config.yaml
hidden_size: 448
hidden_act: "swiglu"
norm: "rmsnorm"
parallel_block: false
init_std_qkv: 0.0215
optimizer: "muon_variant"
warmup_steps: 100
schedule: "wsd"
doc_mask: true
train_tokens: 280400000
Each number is 128 + 24 x the weight over its row's rms, rounded and kept within 0 to 255. Layers, rows and columns count from 0. The size above them is the row's rms in percent of the matrix's.

# layer 4 MLP gate, 1216x448, rms 0.193, rows 34-68, columns 192-255
size [ 99  98 100  96  99 108  95  99 104 105 103  99 102 101  96  99  97 102 104  95 103  98  95  98  96 100 104 104  99  99 101  96  94  92 100]
[[111 126 111 149 156 163  96 112 149 124 119  99  95 144 119  93 108 141 159 116 155 114 139 151 145 115 108  71 119 145 114 142 103 127  89  72 103 110 144 113 112 125 192 113 162 123 151 109 132 114 109  97 129 174  97 121 177 107  97 113 120 182 130 146]
 [164 151 100 164 134 132 108 139 132 146 135 119 169 127  84 117 112 108  98 117 128  73 130 102 131 144 106 149 148 122 127 156 106 144 121 110 124  53  84 123  65 134  95 106 100 108 113  96  97 142 144 139 149 142 152 136 137  91 145 159 147 138 113 119]
 [107 152 115 128 139 134 164 120 142 148 129 144 168 154 137 159 119 147 133 130 130 113 136 102 167 136 176 137 150 164 132 134 144 131  93 121 118 141 159  95 148 130 108 143 123 126 124 134 143  98 128 156 162 146 136 107 114 161 146 139 153 129 124 111]
 [143 138 123 175 137  86 115 122  86 103 119 124 133 138 127 114 158 115 110 129 124 118 166 140 143  70 121 114 179 109 115 114 140  91 138 162 129 117 133 151 130 103 110  87 124 113 139 122 173 142 130 164 110 161 154  95 137 147 124 129 172 129 133 132]
 [113 145 113 117 141 147 102 137 104 107 116 140 137 119 140 121 160 167 113  93 142 116 127 129 157 128 119 111 121 145 144 123 138 167 138 110 138 124 102  87 126 148 117 123 121 126 113 140 142  88 169 102 118 131 167 148 105 107 105 166 140 136 118  73]
 [158 124 176 138 145 136 155 130  91 132 137 153 149 137 117 100 102 111 121 124  92 116 138 127 147 119 139 149 161 129  59 101 190 143 160 146  90  97  90 145 124 149 124  86  85 145 139 111 101 117 104 127 148 111 138 128  82 175 146 146 148 162 168 110]
 [179  51 136 121 187 117 117 155 122 180 120 142 123 128 135 150  92 146 121 145 115 112 137 138 162  60 133 120 127 144  99 126 112 108  98 121  85 105 111 127  95 123 119 141 104 143 131 142  85 136 106  91 113 119 126 155 139 154 131  84  99 121 128  93]
 [110 132 110 120 104 150 100 123 118 104 149 149 108 108 139 123 125 108 124 132 109 121 114  97 115 135 160 134 156 162 103 119 101 133 178 121 114 138 150 165 147 109 134 124 111 125 116 124 114 112 174 143 137 135 144  93 112 127 116  99 117  99 104 118]
 [118 104 142 117  98 106  80 158 113  95 128 133 119 157 121 128 105 144 126 149  79 140 120 135 118 104  52 141 137 145 106 130 138 180 139 148 113  68 154 140 120 126 147 125 182 111 124 116 140 106 120 148 131 114 149 142 122 114 130 175 153 133 119 159]
 [ 91 111 114  74 158 133 139  98 105 198 116 127 132  99 146 122  94 127 142  91 163 106 197 145 113 106 108 140 114 132 132  83 166 101 132 107 156  74 117 151 112 124 118 153 143 141 114 124 167 112 166 143 140 137 106 116 132 155  80  89 127 122 167 140]
 [121 150  71 103 148 153  87 101 139 107 156 131  75  77 134 119 155 145 109 157 132 137  84 123 114 116 145 157 160  93 102 127 101 123 160 175 145 134  92 147 134 145 125 111 135 144  91 115 146 142 106 168 123 138  98 105 123 124  96  90 148  98 131 112]
 [112 112 188 135 106 160 139 128 110 140 111 126 108 131 104 129 133 138 162 111 105 154 158 140  83 129  77 153 151 148 126 110 107 167 152 130 154 135 131 153 103 106 103 125 110 123 146 119 119 155 114 127 112 139  92 127 120 103  94 150 115 127 154 108]
 [ 66 120 137 128 175 105 157 145 137 122 205 146 121  93 129  96 163 181 120 119 141 109  70 114 154 103 156 127 134 157  95 149 133 135 139 144 113 157  96 123 102 114 110 150 127 145 163 111 145  74 102  83 157 119 140 108 137 132 148 102 120 111  82 122]
 [137 119 109 133  83 145 169 161 163 119 183 142 149 150 126 140 115 117  70 114 139 107 149 119  89  94 107  79 149 128 125 160 119 124 113 146 144 139 123 139 141  86 145 140 103 119 144  90 120 143 142 136 156 101 106  85 132 118 149 127 103 114 136 137]
 [133 128 165  46 153 101 161  83 168 146 150 110 107 150 108 157 137 117 116 131 100 104 121 151 106 148 134 137 133 128 130 164  66 143 116 141 104 128 131 139 142 128 137 115  98 130 172 146 112 144 156 108 117 139 137 170 113 115 125 134 102 129 110  98]
 [ 95 137 145 116 105 134 117 127 123 122  45  92 146 127 119 126 172 109 118 128 106 128 154 137 107 114 144 116 129 174 163  97  83 146 144  83 152 142 116 153  99 102 143 114 154 135  95 179 126 120 137  72 116  83 121 130 114 135 142 167 107 166 124 110]
 [ 88 110 174 138 100 143 168  84 135 135 143 130 127  93 155 113 140  91 137 136 115  90 123 127 135 145 171 106 131 121 117 106 108 142 108 126 154 101 145 128 134 149 147 126 124 139 145  89 131 118 119  95 161  92 114  85 117 134 121 116 128 135 102 138]
 [170 118 141 132 146 109 131 119 146 195 124 134 106 153 123 116 154 130 168 173 130 166 155 119 163 117 117 120 152 125 170 152 112 112 111 119 135 116 161 176  85 134 130 132 144 131 110 151 129 112  97  73 172 124 129 123 133  84 159 140 146 150 118 161]
 [100 144 132  84 101 132 119 165 138 140  93 139  98 152 110 128 129 154 143 124 142 110 135 123 134 111 154 107 163 139 119  80  90 102  96 117 140 121 143 148 144 155 108 126 154 108 126 160 142 135 126  85 113  77 115 170 144  85 141 118 199 113 161 102]
 [ 96  91  82 129 120 120 133 125 110 125  89  68 132 162 133 119  93 134 149 125 137 117 118 139 129 110 117  79 122 149 137 155 130 131 152 113 148 169 152 124 102 123 145 154 118 108 152 172 137 138 115 104 117 103 118 121  97 180  99 125 158  89  93 128]
 [132 155 144 119 112 145 159 128 169 184 111  93 100 112 138 105  84 116 131 144 149 124 105 106 131  97 118 147 143 129 142  75 112 125  87 122 106 114 147 181 145  78 132 124 104 123 165 162 149  95  75  78 125  68 149 135 159 108 115 137 140 118 102 123]
 [127  96 133 133 108 134 142 165 153 167 110  95 108 130 120 104 117 169 133 145  83 128 102  93 169 120 137 134  91 146 178 119 109 117 138 146 146 113 109 141 152 117 124 131 110 161 156 181  92 152 139 138 140 100  94 120 159 117  86 105 171 151  75 149]
 [125 114 138 141 105 163 112 126 128 116 112 109 160 131 136 153 173 174 135  70 164 149 124 149 114 124 122 134 151 168 140 130 159 163 119 119 146 114 158 105 106 122 155 119 124 105 148 143 148 164 101  97  83 133 122 118 168 134 110 108 112 111 140 112]
 [136 100  96 163 151 147 107 119 116 176 162 115 130 124 139  95 115  93 147 169 135  99 118 136 120 129 103 128  91 171 162 112 111 147 115 158 148 124 164 114 129  92 145 130 113  69 122 127 120 154 135 109 137 167 140 113 131 118 139 109 136  74 104 133]
 [142 151 135 127 141 136 134 108 114 137 122 128 126 129 114 160 108 142 131  96 169 129 128 129 146 132 119 102 108 144 111 157  90 133 121 147 139 130 139 111 141 123 144 124 142 128 121 133 110 124 111 146  99 122 158 139 106 176 156 140 106 142 115 178]
 [136 131 143 125 130 140 121 142 152 106  69 145 133 107 131 119 150  85 141 141 119 130 164 120 164 125 115 180 124 169 131 119 121 150 106  91  83  89 160 126 139 140 102  96 121 120 101 132 105 100 115 153 159 114 143 153  85 132 105 124 144 161 123 150]
 [149 161 138 150 176 111 140 118 108 137 105 125 152 117 133 138 119 114 130 104 114 108 159  99 150 107 105 111 117 102 132 127  99 126 109 101 136 146 123 141 157 124 113 142 126 114 134 113 139 134 133  94 132  97 154 156 113 135 156 111 128 131 163 160]
 [154 121 115 117 151 168  79 140  92 156 135 163 108 110 142  93 147 144 168 107 134 129 144 137 103 106 138 111  79 189 139 124  91 117 127 118 130  83 137 128 105 162 165 137 101 162 146 131 134 145 120 111 147 101 143 127 161 107 140 130  86 136 102 100]
 [131 140 165 157  93 117 146 110 129 160 130 119 120 204 104 120 145 123 136 159 152 153 174  91 100 131 163  96  92 128 117 102 106 140 151 171 126 129 103 162 126 148 129 186 125 144  78 100 103 115 150 132 156 185 100 113  81 140 134 137 163 117 121 102]
 [181 163 169 116 159 109 103 110 136 136 108  92 126 144  74 125 122 106 162 129 125 103 116 182  88 100 146 124 188 122  90 127 132 124 108 110  86 147 159 105 103 125  94 141 132 111 145 117  88 106 108 140 152  94  97 160 136 103 141 172 121 134  97 130]
 [138 102 118 129  95 155 134 119 115 124 166 153 153 125 150 192 104  75 149 162 117 131 155  96 143 109 112 124 127 144 110 101 146 137 133 162 114 143 136 169 152 143 161 130  90 115  92 117 172 150 114 110 132 118 129 174 129 132 139 143 139 131 121 108]
 [151 102 136 126 111 104  95  85 119 132 159 101 138 143  89  95 116 165 130 129 147 124 149  76 138 107 137 152 109  91 129 146 129 116 115 115 139 114 157 107 122 133 112 133 140 152 122 120 131 120 132 123 149 101 138 102 142 146 154 122 125 100 124 143]
 [142 119 134 119 100 151 158 167  99 124 121 171 123 108 124 159 131 110 116 122 112 116 152 137 136 122 183 141 119 159 108 128 105  93  98 144  98 109 177  89  95 114 171  89 121 105 135 143 149 133 176 145 127 139 156 147 111 125 144 122 116  78 160 151]
 [149 118 153 142 127 131 140 151  93  84 160 103 148 120 147 152 135 181 147 112 141  88 138 121 113 145 134 121 119 115 119 111  96 102 144 106 131  91 130 118  86 158 101  87 119 148 119 104  80 129  66 112 140 120  73  92 126 105 122 138 115 139 124 108]
 [139 129 118  91 127 182 125 148 119 137 169 159  99  83 179 120  96 183 119 137 111  79 112 151 134 163  52  97 111 147 106 145 134 138 134 135 137 101 143  64 114 138 151 123 131 127 114 108 147 179 149  52  97 116 138 112 136 100 104 150 155 125 154 153]]
# layer 4 MLP up, 1216x448, rms 0.201, rows 34-68, columns 192-255
size [102  97  99  97 102 161  96 102  98 107 100  95  99 102  98  99  97 101 100  94 102  99  97  97  95 105 102 101  95  97 101  94  96  96  98]
[[144 161 143 166 121  94  90 120 111 146 143  91 111 120 100 136 128 179 149 139 127  91 166 138 145 103 102  70 156 124 115 100 130 128 133 137 113 108 163 122 109 117 136 132 146 109  89 136 105 147  92 146  94 123 123 126 118 108 101 104  79  90  92  95]
 [107 113  93 141 165 135 100 139 151 179 127 131 131 119 155 144 113 118 114 124 142 155 137 180 111 176 151 109 155 118 105 122 134 107 125 160 117 133 125  87 136  74 152 116  88  89 131 150 137 145 127 116 120 138 119  82 104 116 133  94 124 147 159 162]
 [ 92 127 139 173 148 133 141 103 134 140 152 157 167 148 166 108 125 153 124 123 155 122 121 144  77  74 136 118 151 145 159 119 151 104 135 137 157 145 162 108 146 155 136 130 108 134 120  78 127 133  88 136 147 127 117 169 155 129 109  92 113 115 144 142]
 [121 104 140 116 142 146 172 150 163 109 134 156 121 137 105 114 139 124 124 151 109  98 117 107 134 172 127 155 134 154 132 104 123 124 126 154 152 162 115 145 167 163 168 149 157 122 111 186 155 102 146 167 156 154 147 189 132 163 133 119 113 142 116 135]
 [160 126 166 126 152 152 126 124 108 115 102 125 106 107  98 131 105 101 178 146 129 181 139 127 149 154 150 149 109  92 132 112 142 181 154  75  79 102 144 111 128 167 131 167 129  65 124 126  97 126 138 140 142 111 119 101 130 121 148 115 136 164 128  76]
 [155 131 181 140 159 117 149 117  90 150 150 163 126 127 146 101 121 116 140 129 120 130 123 158 163 136 129 174 171 113  85  81 165 124 157 151 102  78 104 140 126 150 109  68 123 185 137 121  59 142 116 133 149 156 132 124 104 144 143 137 123 156 140  97]
 [ 56 153 109 152  99 112 110  95 117  90 148 146  93 167 125 109 118 143 154 103 119 118 131 159 161 137 112 104 127  90 142 103 121 158 125 168 126  96 118 164 122 169 123  83 112 144 134 146 127 152 131 129 100 152 129 124 125 119 145 140  98 111 154 149]
 [114 133 122 121 141 156 146 165 110 107 139 107 172 132 155 178 111 105 137 137 136 144 103 135 137 120 137 115 118 119 112  95 148 105 136 125 108  99 165 120 122  81 151  92 103 119 112 126 133 123 144 157 160 142 175 143 128 157 144 132  73 137 129 138]
 [135 133 137 105 114 104 104 170 133  96 111 135 114 110  93 103 114 167 152 134  95 168 118  97 113 121 109 101 153 104 102 143 134 130 114 131  98 104 131 149 139 149  96 159 119 151 134 119  97 137  98 126 158 122 115 158 134 163 113 189 130 115 128  99]
 [128 126 116 123 117 100 137 133  85 135 128  94 152 109 134 146 103 147 159 118 116 108 137 168 113 109 142 162  95 136 105 119 132 142 109 144  97 128 101 120 144 119 132 110 164 141  90 116 127 112 122 203 172 119 134 114  78 154 122 147 146  58 103  86]
 [115 129 106  88 126 177 149 149 121 132 156 118 129 127 164 106 127 103 136 109 106 127 121 192 137 131 118 148 153  66 142 147 154 156 152 124 132 132 126 118 139 100 100 146  72  84 103 126 154 109  83 104 115 127 152 136 127  98  93 155 111 145 112 150]
 [160 131 129 147 128  92 134 114 110 123 132 158 141 153 111 118 122 102 112 124 100 195 148 157 118 115 120 161 135 142 102 143 130 119 139  79 135 107 120 157 165 102 156 109 119 124  82 129 106 129 159 144 145 123  89 151 113 112 127 161 128 115 143 133]
 [147 129  91 170 109 165 137 130 130  96  78 117 161 124 120 181 144 107 109 101 120 154 147  84 135 134 142  99 129 137 174 121 172 136 166 100 140  82 144 129 179 148 157 151 115 169 111 129 102  97 124  83 103 124 144 164  62 137 120 109 118 107 146 130]
 [146 102 117 132 159 149 127 142 118 160  87 142 143 114 119 123 195 110 125 113 163 136 164 105 115  91 122 126 102 152 146 121 143 146 129 128 104 147 130 117 156 140 139 171  62 122 127 124 109 109 144 174 127 100 105 163 130 129 139 103 109  91 116 121]
 [117 131 186 137 126 135 121 139 157 160 154 148 104 124 138  58 118  96 153 109 149 158  92  93 173 115  90 131 105 130  90 133 113 113 110  93  99  82 136 134 108 124 130 124 150 140 126 148 118  90 123 135 107 149 141 107 116 119 138 104 165 130 141 128]
 [125 137  91 153 147 123  99 106 123 116 112 149 117 124 149 129 139 175 114  84 137 148 177 160 142 134 131 160 153 103 126 118 137 137 165 142 129 101 141 161 171 121 180 157 116 108 151 153 153 115 160 111 104 104 132 164 109 138 127 135 164 146 160 137]
 [122 141 132 122 121 135 129  92 121 101 111  78 105 126 117 141 110 128 109 125 111 135 137 143 107  97 134 125 109  85 128  87 149 134 118 125 133 105 109 114 162 120 167 113 157 120 124 140 122 171 112  98 152  73 133 130 127 101  91 130 133 158 151 143]
 [134 150 112 146  90  78 116 127 123 137 140 140 135 122 186 125 152 115 112  90 173 122 121 119 109 144 138 183 160 163 101 150 194 129  94 104 166 136 110  84 140 135 120 131 104 131 134 133 139 133 156 181 155 143 153 142 118 148 127 173  76  90 129 134]
 [154 158 124 159 174 123 174 122 158 150 134 127 143 106 120 143 176 112 130 103 145 132 101 135 156 151 106 179 151 114 145 170  78  91 140 152 125 153  85 141  95 105 142 141 105 115  85  72 137 132 158 134 136 111 159 111 146 110  84 152 152 111 125 119]
 [ 84 121 116 157 131 136 122 127 127 107  90 102 172 159 108  97  77 157 143  97 148 105 114 129 157 143 100 104 161 154 143 109 120 165 126 159 169 132 150 136 121 142 107 122 131 146  99 162 149 135 110  98 147 140  89 110 135 124 131 111 121  84 127 117]
 [137 120 130 131 102 159  79 142  96 107 184 131 174 146 112 170 106 156  90 158 120 125  94 125 138  99 108 115 106  96  91 158 113 155 175 123 129 100 111 115 150  88  90 122 118 120  96  77 146 124 151 124 139 147 171 120 101 113 129 118 133 163 101 170]
 [133 126 108 171 175  90  80 163 120 146 110 111 141 155  82 108 131 135 119 126 101 147 142 108 169 155 148 168 124 123 135 119 152 142 136 124 137 143 171 138 160 107 115 145 167 108 160 133  86 123 149 127 123 146 126 113 150 136 123 136 182 174 110 113]
 [135 130 139 159 152 111 122  76 159 123 123 146 121 145 165 130 141 154 124 115 116 163 108 121 132 139 106 102 175 124 120 116 152 172 127 158 124 151 158 110 104 119 129 149 149 140 103 115 113 122 154 180 148 107 117 152 111 121  78 134 167  92 117 133]
 [160 140 129 126 127 121 146 104  95 117 145 150 116 134 130 139 120 101 116 137 125 156 155 154 141 127 145 138 151 148 161 147  97 102 148 115 138 110 101 108 109 128  82 124  84 135 119 138 171 131  80 132 130 114 137 129 133 144 126 129 130 116 146  77]
 [152 117 105 160 134 133 128 178 127 122 159  91 143 149 130  96 144 105 123 121 161 114 129  90 151 125  94 139 145 175 132  91 121 127 109 137  94 111 115  74 133  86  84 110 145 121  63 110 133 150 106 143 143 152 106 107 110 167 109 132 173 115 105  92]
 [164  79 116 163 151 117 139 164 141 151 154 155 135 128 151 142 114 111 108 132 103 120 122 137  83 164 159 106 127 110 111 117 122 121 122 135 161 157 153 133 138 108 153 141 124 138 136 155  60 158 137  74 124 126 106 154 158  82  81  78 105 126  85 105]
 [ 91 151 128  88 124 120 172 145 133 118 117 140 180 130 142 161 132 149 140 172 123 137 111 143 116 142 157 150 149 116 104 107 127 121  95 111  96 112 133 122 149 105 141 139 134 109  87 120 146 156 115 133 166 129 100 122 144 105 120  90 125 150 166 120]
 [113 142 106 116  97 111 178 105 128 112 164 127 120 112 139 111  97 159 134 141 156 124 133 124 140 133 111 144 140 115 106 121 145 134 133 134 102 145 145 152 148  97 143 122 133 125  97 146  97  98  77 107 147 152 107  89 197  91 105 156  87 121 143 124]
 [102 104 130 158 100 137  89  87 172 125 152 120 144 129  98 127 137 154 130 125 131 122 124 129 136 112  93 119 130 114 126 118 134 159 161 113 161 139  81 127 120 122 131  95 129 137 152 152 111 209 133  87 113  90 157 118 125 138 131  80  90 138  99 162]
 [161 131 148 106 150 118 108 100 119 151 143 126 142  95 180 129 162 107 129 109 157  98 122 146 104 144 129 112 155 118 175 130 131 152 141 101  99 145  95 153 116 137 119 169 102 148 140 140 156 110 135 176 153 144 167 154 109  98 106 148 114 120 140 135]
 [154 109 129 108 111 128 128 102 114 156 131 134 122 130 120 122 123 124 121 112 127 112 133  97 143 141 124 158 142 147 116 112  94 122 102 128 167 108 115 121 114 104  83 135 122 141  21 123 157 100 103  99 127 183 125 151 115 126 124 132 125  61  96 116]
 [205 120 186 130 138 149 120  94 140 134 119  93  73 106  94 115 107 143 105 138 153 118 112 148 131 148 137 135 103 104 167 144 145 153 157 186 151 119 141 125 146 113 123 117 157 156 166 118 164 187  76 111 137 155 121 158 130 165 122 110 134 104 110 133]
 [152 142 130 103 110 159 148 112  99 156 126 152 136 118 110 114 113 138 120 104 138 126 135 132 164 167 112 133 153 136 144 109 101 138 124 164  95 132 102 134 113 154 107 107 110 145 130  95 150 161 173 150 148 107 129 137 130 155 103 146 110  18 159 126]
 [134 115  96 121 101 119 162 116  99  93 122  86 158 107 124 128 118 137 118 103  97 152 126 105 128  88 159 101 144 119 169  64 128 105 131 124 109 113 144 152  94 146  92 135 128 111 120  81 103 137 104 113  75 163 110  92 138 143 131 160  80 124 132  87]
 [126 112 142 162 142 148 103 148 139 160 136 128 134 112 123 149 113 145 137 130 133  72 158 164 110 129 113 109  64 126 149 148 130 122 112 137 133 128 147 127 106 137 118 156 119 106  90 159 109 112 144 116 119 129 155 103 165 115 121 178 161 163 155 152]]
# layer 4 MLP down (transposed), 1216x448, rms 0.111, rows 34-68, columns 192-255
size [102  99 100 101 102 102  98 107  98 106 103  97 102  99  97  98  95 101  98  94 104  97  98 100 100 101 103 100  99  94 103  95  99  98  99]
[[125 134 145 130 143 140 134 156 134  99  95 117 116 132 114 157 116 129 114  77 149 169 125 134 196 123 103 131  99  97 108 103 105 112 108  99 135 124  84 165 119 101 131 141 133 108 123  91 125 122 109 129 158 158 116 152  75 130 111  99  88 133 134 173]
 [169 165  77  98 145 131 109 147 104 183 143 128  97 114 165 144 108 134 132 121 128 131 119  95  97 153 127 139 177 129 111 166 115 120 117 188 111 144 122 134 152 108 122 136 123 102 125 150 138 143 133 137 126 161 133  77 155 150 143 170  77 193 143 149]
 [ 98 147 116 133 130 160 130 151 111  99 117 157 171 158 116 116 131 110 129 111 130 148 156 142 150 128 156 154 127  97 142 135 139 129 162  96 130 104 147 137 109 164 153 133 130 159 109  88 125 149 145 120 116 138  91 125 122  86 110 123 118 142 121 156]
 [121 139 180 133 110 159 128 127 145 109 108 123 159 110 135 169 127 124 145 132  84 121  71 162 113 143 139 134 110 108 141  93 169  88 146  80 119 157 151 162 109 124 149 103 109 163 106 136 114 108 151 130 109  99 111 150 120  98 108 148 174 122 132 146]
 [ 80 112 147 156 121 104 132 112 128 142 165 152 105 109 110 184 145 153 134 119 151 118 134 119 126 149 135 148 117 114 184  94 169 117 130 139 161 142 123 140 172 143 110 132 119 119 127 129 152 124  97 137 152 102 114 137 132 148 150  78  98 127 122 166]
 [146 140 131 142 150 107 138 129 104 141 150 132 140 142 153 131 123 139 131 141 135 127 143 115 141 136 120 128 129 145 127  99 147 128 139 146 125 116 143 137 120 119 141 120 144 153 134 119 100 139 120 138 167 159 141 127 121 131 125 139 122 131  96 125]
 [147 119 136  86 103 117  96 156 111 128 108 125 122 115 151 143 116 174 128 110 123 131 114  91 102 124  98 107 116 111 105  85 166 119 143 141 138 134 163 120  88 163 141 141  97 153 201 116 103 137 149 156 130 153 142 118  85  80 127 126 178 164 134 120]
 [148 137 129 119 152 124  97 124 103  87 121 104 139 124 177 129 123 134 105 103 123 108 193 170 111 130 106 148 127  82 120  76 148 104 110  68 124 131  84  94 114 128 119 125 104 155 175 166 114 161 159  77 181 134 124 141 116 132 126 134 102 122 129  98]
 [121 149 111 134 119  98 145 177 132 125  89 136 131 109 145 121 102 146  99 126 155 151 140  68 123 139 133 107 130 151 116 107 112 122  84 141 100 112 142 133 154 116 116 127 142 123  95 102  97 141 127 135 163 129 122 105 120 145 118 132  87 155 161 124]
 [116 126 112 108 137  85 153 114 115 122 129 116 154 123 122 122  87 115 128 119 125 154 152 132 144 187 164 142 107 132 159 166 144 141 170 132 128 137  96 142 126 154 149 136 186 159 132 145 152 148 110 155 103 131 152 137 102  97 155 127 133  87 167 142]
 [103 149 114  94 134 113  80 146 112 144 137 163 163 128 126 144 153  78  97 142 122 120 163 116  97 113  94 135 160 134 103 142 120 127 183 120 106 101 117 151 162 119 161 141  93 139 138 139 123 125  98 131 109 146 143 189 172 136 137 151 107 112 108 105]
 [157 114 115 159 136  93 154 132 168 104 120 124 151 135 151 127 118 110 127 104 121 159  86 133 151 170 123 139 155 118 155 146 156  57 106  86 129  89 129 106 137 104 105  76 123 120 191 112 154 181 161 112 116 110 117 124 146 121  95 135 173 131 100 141]
 [122 107 114 134 106 146 103 139 132 154  98 106 109 153 141 114 148  73 126  92 132  65 177 128 126 113 131 107 128 109 119 103 130  68 161 113 133 130 154 120 126 122 158 117 136 138 177 183 128 177 124 149 140 115 167  89 123 119 149 127 145  94 148  90]
 [142 163 111 125 153 155 115 133  87 100 127 123 153 153 161 158 133 145 153 105  83 123  96 118 164 109 119 166 153 109 178 132 137 148 144 113 104 133 134 119 133  82 109  95 113 128 103 132 138 118  93 106 159 118 145 167  95 135 117  95 144 125  82 146]
 [111 117 139  78  70 111 111 177 159 123 122 210 184 136 159 101 106 147 154 144 175 121 145 100 114 129 186 147 143 127 145 105 147  83 133 167 100 162 127 130  63  72 142 107 141 131  90 112 123 163 129 154 167 119 136  80 130  92 108 113 154 148 127 126]
 [173 117 113 128 140 163 141 129 115 111 129  94 106 124 117 145 135 156 181 139 142 158 135 122 108 127 106 126  96 103 114 149  69  90 125  97 124 152 122 136 128 156 102  94 109 140 155 131 104 133 148 141 155 123 106 131 118 111 150 124 119 109 157 102]
 [108 134 128 133 147 143 128 154 149 137 124  81 120 105  97 189  96 135  85 117 100 123 140 136 106 111 152 144  81 151 147 189 125 125 102 138 175  88 183 127 130 162 137 132 144  94  99 159 114 152 137 152 112 160 154 140  94 121 136 108 144 116 108 134]
 [166 127 142 134  83 124 142  93 142 140 118 154 124 154 143  98 104 145 100 123 170 152 102 120 149 149 122 121 130 115  81 136 155 102 128 111 118 162 136 114 141  98 131 100 138 125 112 144 108 107 128 143 140 122 152 139 141 152 111 139 143 131 106 146]
 [136 139 150 114 124 142 110 111 151 144 105 176 126 132 170 132 133 154 102 113 165  95 154 161 119 127 116 175 142 103 101 174 101 124 128 167 149 132  78 119 141 112 147 133 158  98 136 124 153 136 101 107 122 163 117 145 133 115 123 134 130  89 129 144]
 [125  93 136 139 140 146 133 133 117 137 101 110 156 173 132 124 162 177 122 134 146 149 126 155 135 129 109 131 143 118 153 152 124 154 104 111 154 138 135  89 115  92 151 106 130 138 153 142 127 111 151 145  94 127 146  73 148 138 130 103 106 147 142 121]
 [103  94 129 128 128 140  98 141 126 111 109 141 127 121 116  95 171 115 145 138  82 110 161  94 155 162 187 125 131 145  86 131 122 165 103  91 112 107 136 155 103 146 150 121 104 129 111 133 139 140 149 131 140 117 115 102 173 136 118 149  94 133 130 114]
 [137 155 169 140 115 135 153 151 127 160 131 165 175 100 133 140 153 142 135 136 118 138 110 136 114 114 100 114  84 150  97 139 122  78 115 108 121 125 138 104 123 132 158 141 171 116 132 167 140 130 100 129 126 139 131 109 124  93  97 166 174  93 187 154]
 [ 91 147 177 131 115 126 153 129 133 146 120 180 120 112  87  94 127 135 153 138 138 161  94 111 158 123 108 162 120 162 105 127 110 127 128 123 145 138 127 129 131 109 106 138  93 110 121 145 125  85 106 126 162  99 157 133 116 130 152 144 146 128 147 127]
 [129 128 132 129 129 158 151 129 126 141 170 130 101 159 122  82 157  88 105 124  90 125 154 103 101 165 133 144 156 120 162 165 139 126 134 133 133 102 116 124 152 136 114 126 125 149 124 116 115 137 117 134 127  80 125 101  85 145 147 142 143 128 131 104]
 [135 172 127 165 149 147 153 115 127 114 116 117 169 156 137  96 149 162 112 160 104 121  65 143 131 178 128 111 155 108 110 106 156 163 109 121 132 166 115 128 152 135 113 142 115 131 117 144 106 123 113 114 220 115 126 106  92 152 122 108 130  95 136  81]
 [152 115 111 116 121 163 144 128 121 130 186 112 170  96 157 164  98  82 115 136 130 146 113  96 148 126 117  89 164 180 167 171  94 126  87 134 141 136 127 131 158 126 129 144 114 120 129 127 140 113 103 126 102 108 122  93 108 144  94 132 101 150 129 129]
 [121 142 131 117 114 119 142 130 126 129  91 145 153 130 152 123 116 129 132 151 144 102 142 125 123 129 141 123 150 151 119 133  98 122 176 133 148 119  93 109 150 109 132 119  95 152 139 158 153  85 155 113 146 125 108 112 172 133 114 134 101  91 106 195]
 [120  89  97 134 115 167 148 119 131 140 135 101 149 133 142 155 143 138 118 116 119 147 134 118 139 162 143 137 159 106 180 104 161 121 185 170 160 116 151 134 148 147 112 132 155 162 144 136 113 132  86 108 156 119 117 146 145 179 100 136 138 173 123 133]
 [137 138 142 134 147 121 118 108 143 129 166 107  99 123 130 119 155 117  96 101 170 154 130 153 128 152 119 139 124 151 117 142  99 105  99 113 193 120 145 128 102 126 169 127 112 137 141 147 151 162 104 102 167 135  87 128 116 200 161 119 150 140 129 131]
 [162 142 139  64 129 109 126  97 151 143 104 107 124 175  99  65 139 109 120 126  83  85 149 109  88 121 138 116 106 124 168 137 142 105 111 153 108  47 180 103  87 151  99  95 122 113 131 104  92 163 131  99  56 142  94  84 130 139 102 107 169 117 143 131]
 [156 108 147 122 110 116 101 135 145 130  95  88 134 153 162  82 104 133 145 131 109 131 113 120 120 172 140 107 133  95 124 116 141 125  95 123 144 177 142 160 143 175  90 150 135 143 148 143 116 132 162 127 107 113  97 140 132 104 152 170 110 148 147 102]
 [124  80 142 157 110 138 119 116 117 119 136 109 114 161 116 100 122  95 113 119 159 134 120 117 109 142 114 158 119 117  85 133 136 114 113 121 140 142 125 105 122 119 125 136 149  80 142 118 119 144  97 129 174 119 163 139  90  85 141 117 147 167 121 158]
 [110 123 171 115 109 126  91  92 121  97 134 141  93 143 143 192  89 117 118 115 103 128 124 141 129 113 150 129 124 114  93 137 171 125 113 106 120 127 165 130 167 113 117 108 139 148 145  99 137 167 142  98 130 138 127 112 163 113 147 139 140 109  88 136]
 [136 163 134 109 138 114 119 129 149 130 138 121 102 162 144 116 108 158 169 153 167 115  43 136 168 132 125 164 150 127  94 162  99 141 169 146 155 135 127 117 147 134 116  95 106 108 116  93 196 141 143 140 118 160 137 136 176 134 129 132 135 168 110 132]
 [ 81 175  82 107 114 137  95  91 167 156 121 137 100 115 147 140 122 154 119 123 121 113 127 124 166 118 145 111 138 132 182 117 116 128 122 124 136 161 117 109 141 147 161  96  94 157 124  88 182 168 128 134 100 121 157  98 119 136  99 138  72 121 152 157]]